From a checkpoint of a small transformer trained on Wikipedia: MLP 1024 tanh GELU, 340M tokens.
Each number is 500 + 40 x the weight over the matrix's rms, rounded and kept within 0 to 999. Layers, rows and columns count from 0. Numbers have three digits each.

# layer 4 MLP down, 256x1024, rms 0.0934, rows 143-185, columns 640-703
515484488500498512468503500481531543484547521411487547520477478512517512445535427531503438530497543531496486530506536401452520553502463473572484538518478511481585487551496545558506484515580592
503408475520511558423538450520498491486429487504542536451442469470481505548475490561622511462543534543576527429412494484508500560440488536459464553529505443520480568540536494486486493437534467
464495527508555450497498530500557484515545484504486512507451542491509489536551489468569569471540551456492527453478501509482497507497469498502510505504545501444519506487501536491520451517482519
534471484452452513447489571512553491489543487552439482498480491453439447496428582505509455565547555506502476465449471527495493526479514479478481502491534522438471516495475486502455506585513509
469566430507536490543415516471425541480413465591470433386491513502476492519440504445565502466472544517501453492484489518497495551511477490487431508564485478478473539599525492534517462544469452
524530472453506466474486500512539499561531445444554518464511567482459515424505522475517470516538452462502490528477506552454509465527568508448529534577471510527481486446453420487425496488434457
519551486425454535544453511507468472469447556569414559577499427432552494466470403503428421508512486495434513481498464443483464481435472500444486531569504492475511461523521524462471464518510475
471454514536516492436529488515429476481531477437572534538518473502510523449534509492521534507535528419465548425476499459463527475497436519529470503480510494430506429478446496498495493457496541
527487468479476463524516564520464516478487486551485506530511496490493515511498470443531453501546546476437506528521494563530537512467518470483500477518533500495539548597528478570489514482505441
550482478446507467456467542522472540490511492507551504530470529478447437544427571508486493437482519446542585524508469533516482507495484536492458469626491519509513523476503428493525506463475479
465484478497505501458493490486454546491607507534496525502561490501472456548516505465469610437428495512517514520543534424546516580504471504456511536518519523462507479517483481553517494515497463
531503584520555538539450448481423577502487524538476516499545514418498470493500468450457564510495479534503457494541565520540524505536501507509537536511464529473537541565471494590529563486477522
539500479423518472453464509520484459542522513466496524418473439444479515480537445568508427534528477510506547510523543504479523500500511482511557444462485498469548480485492478482529451499526559
478521528529540487498481566525466525497520430527466482464505475463518494492472500479499521529499449498495497554462468452593489489452558534512549541491476526453494499527530480471488500489450473
555476543460506530542467471470532508509503451564536523545522480515511418501473533494504486502498561507448499518534516545441493466442563531559511465472518463514482505510470560504583545495580465
584511420423517497564514447499481476509506588515535470486482509548543568481469530525504552494549561483498471502507488429516516454526452549498443554487488466506536435493551495467500490474530511
452495488564514481488455471498480521538563431486542481434434498603516467388501515524475463610481536584493542525469510525511487486441512500507587423477437567501519524462469454470519452527502516
528462490622512459546450537510483443514521554502495535510451545476501450487548518495472517394536441584493406554494545528530543523494502486449496446522518549511570581504506563460518497522500517
459510524479490524573493496416524477501525497495502528488453482489492518545374523485470554498495460552606495586478485572531536561518524523513461493500537494463464490533491452552480489442512529
484423494502480415540478477465514513516447444568490437487511589436562468481434597508547490464504549457502523455484496524423490504486554421535522504496499513503453458492476479546445512517523522
464494474467523507502486535454454478483477497500499488538503527550487516471534496536504496494487483432462442458511562431490527557501482440522490463497476443522441379523490424510509506483514448
504505523525552505506459506522486464509508495446480515524490503556510526540463459435540457483490540536490512485534477494520519532473526457466527498489509510459497488512471505500467457528544520
481520519519521477455478453538481486524458476506489542422475504488515526546509498455478416463475464519448474552524525575529525564468505529497540470552506469412533522505500457434515470479479608
486443475434405467505529505603498507504473492397494541497445454535399502556484488502513446486562550515473502447460457498507566475577476470502576489489477476504528541486479449492475504457447514
490545450509517520448407476503519508477486500525539563531546482551537540499498581448528505456441480522497526581555561500508508519488453576562481489513512500503549480478556472528490429483506509
495507527543502511552473556478475588457526462436534518329511501529497512538508524569541448534443464565499462512459494473513490474533535517550538544487501450549515473502490492445502500511493487
556539466529554501521521461522506511503448510512537460514518437466501512540486528434555485538543484503470536509496482475525509474468493447470590559518517499474518488432477500479506507498501487
498513515513581493437459499491591502483431516475445522482482489504493468469513513444490499457504537506443549444598516464503512538475526463419523576544503495465433478513569500475486544499486465
534453515454515560493565461536469483502453549518512571522529518556528539492577521429529487497520464485526464458454496486492506421599558580519540548486506511548493570503489457448470554480536513
508518502418516481474561566462428487517554495555469544498485586500562470561516469425456493528537488457451519532472425551501522527467502546507499464577518417533535549424483439525464529517449490
535488532494483497574414491419549481477481483569570520519454535507488470534557486459463486496491502508453513544459445409524464517466478482540498540451533489475517470529488438508488634514515565
475476495496436586510551555484573496565469476475484521530492494508543497439487394466483515529504468488450522524571549537517501489491539506522520465487404554558560558511521551428466447506512509
498521509536525478513505530468501511499480533442490522484479447474425513494530507424545532488547531548457524475564578523560483479553433491503547516495482553482482497468518562474473506524427499
444575482460573519566520465464469482540505498542589514518465504507557472512555479523468457445485489504493460495492481523505523461528565457502451418527495579539566590480558528477493472406492416
517456552496525511491576503527469589454438503555483421533547598560527481510494506499440466520500471517492540536467506515522491481482443467533495548504571502482473431434547564573472572505509520
567525511503548510536359462435545519494483501508496498479509419471494466491515553446455485528522477483519481465477424533504562493545478461473513508486440537535434560517427479534522490477495438
478412517455510504484502489419504466455549541458498523522464533536543544528513590516481486480418518476518518472488581509540458483527375451509376485480452495459486580555446505523511534509506558
435438494496466450444522463513574479477523512479490488538476505492506503459444468493472449550467468508493508461623482515490504494557454537445516385513495501602494549549508460449510461494389477
448519542552515511479562475532486591510461568397555436524537547507556466482479525473495566540448475591528503458515486464505455527448555501452543512454437498546497543497387490557521491504490492
484524452434454374514516486517468454540513545467401536446491462486510520493578462427452521491466563488447541478472484453499505459545536437538619475480511571532551497469547474527506524550432516
490496485495522504461480492452482526565476493498532511513502486482447454559497541470556478496543470509546544542550489412590458537441518489546502513526463515444462578463579510582456419442567470
493522492531527446452493505540502516521456526537547501534439492494496505473497592522478452459528467472513489474510507460579524511485524562457552503502516411439524513481436492487547523572466438
456541520455444448518552576457579487497477548469500465495479454485490538499439561509448604486439447495534523517523533542490462485448498505446480500538551521502547545457566463533454503514528420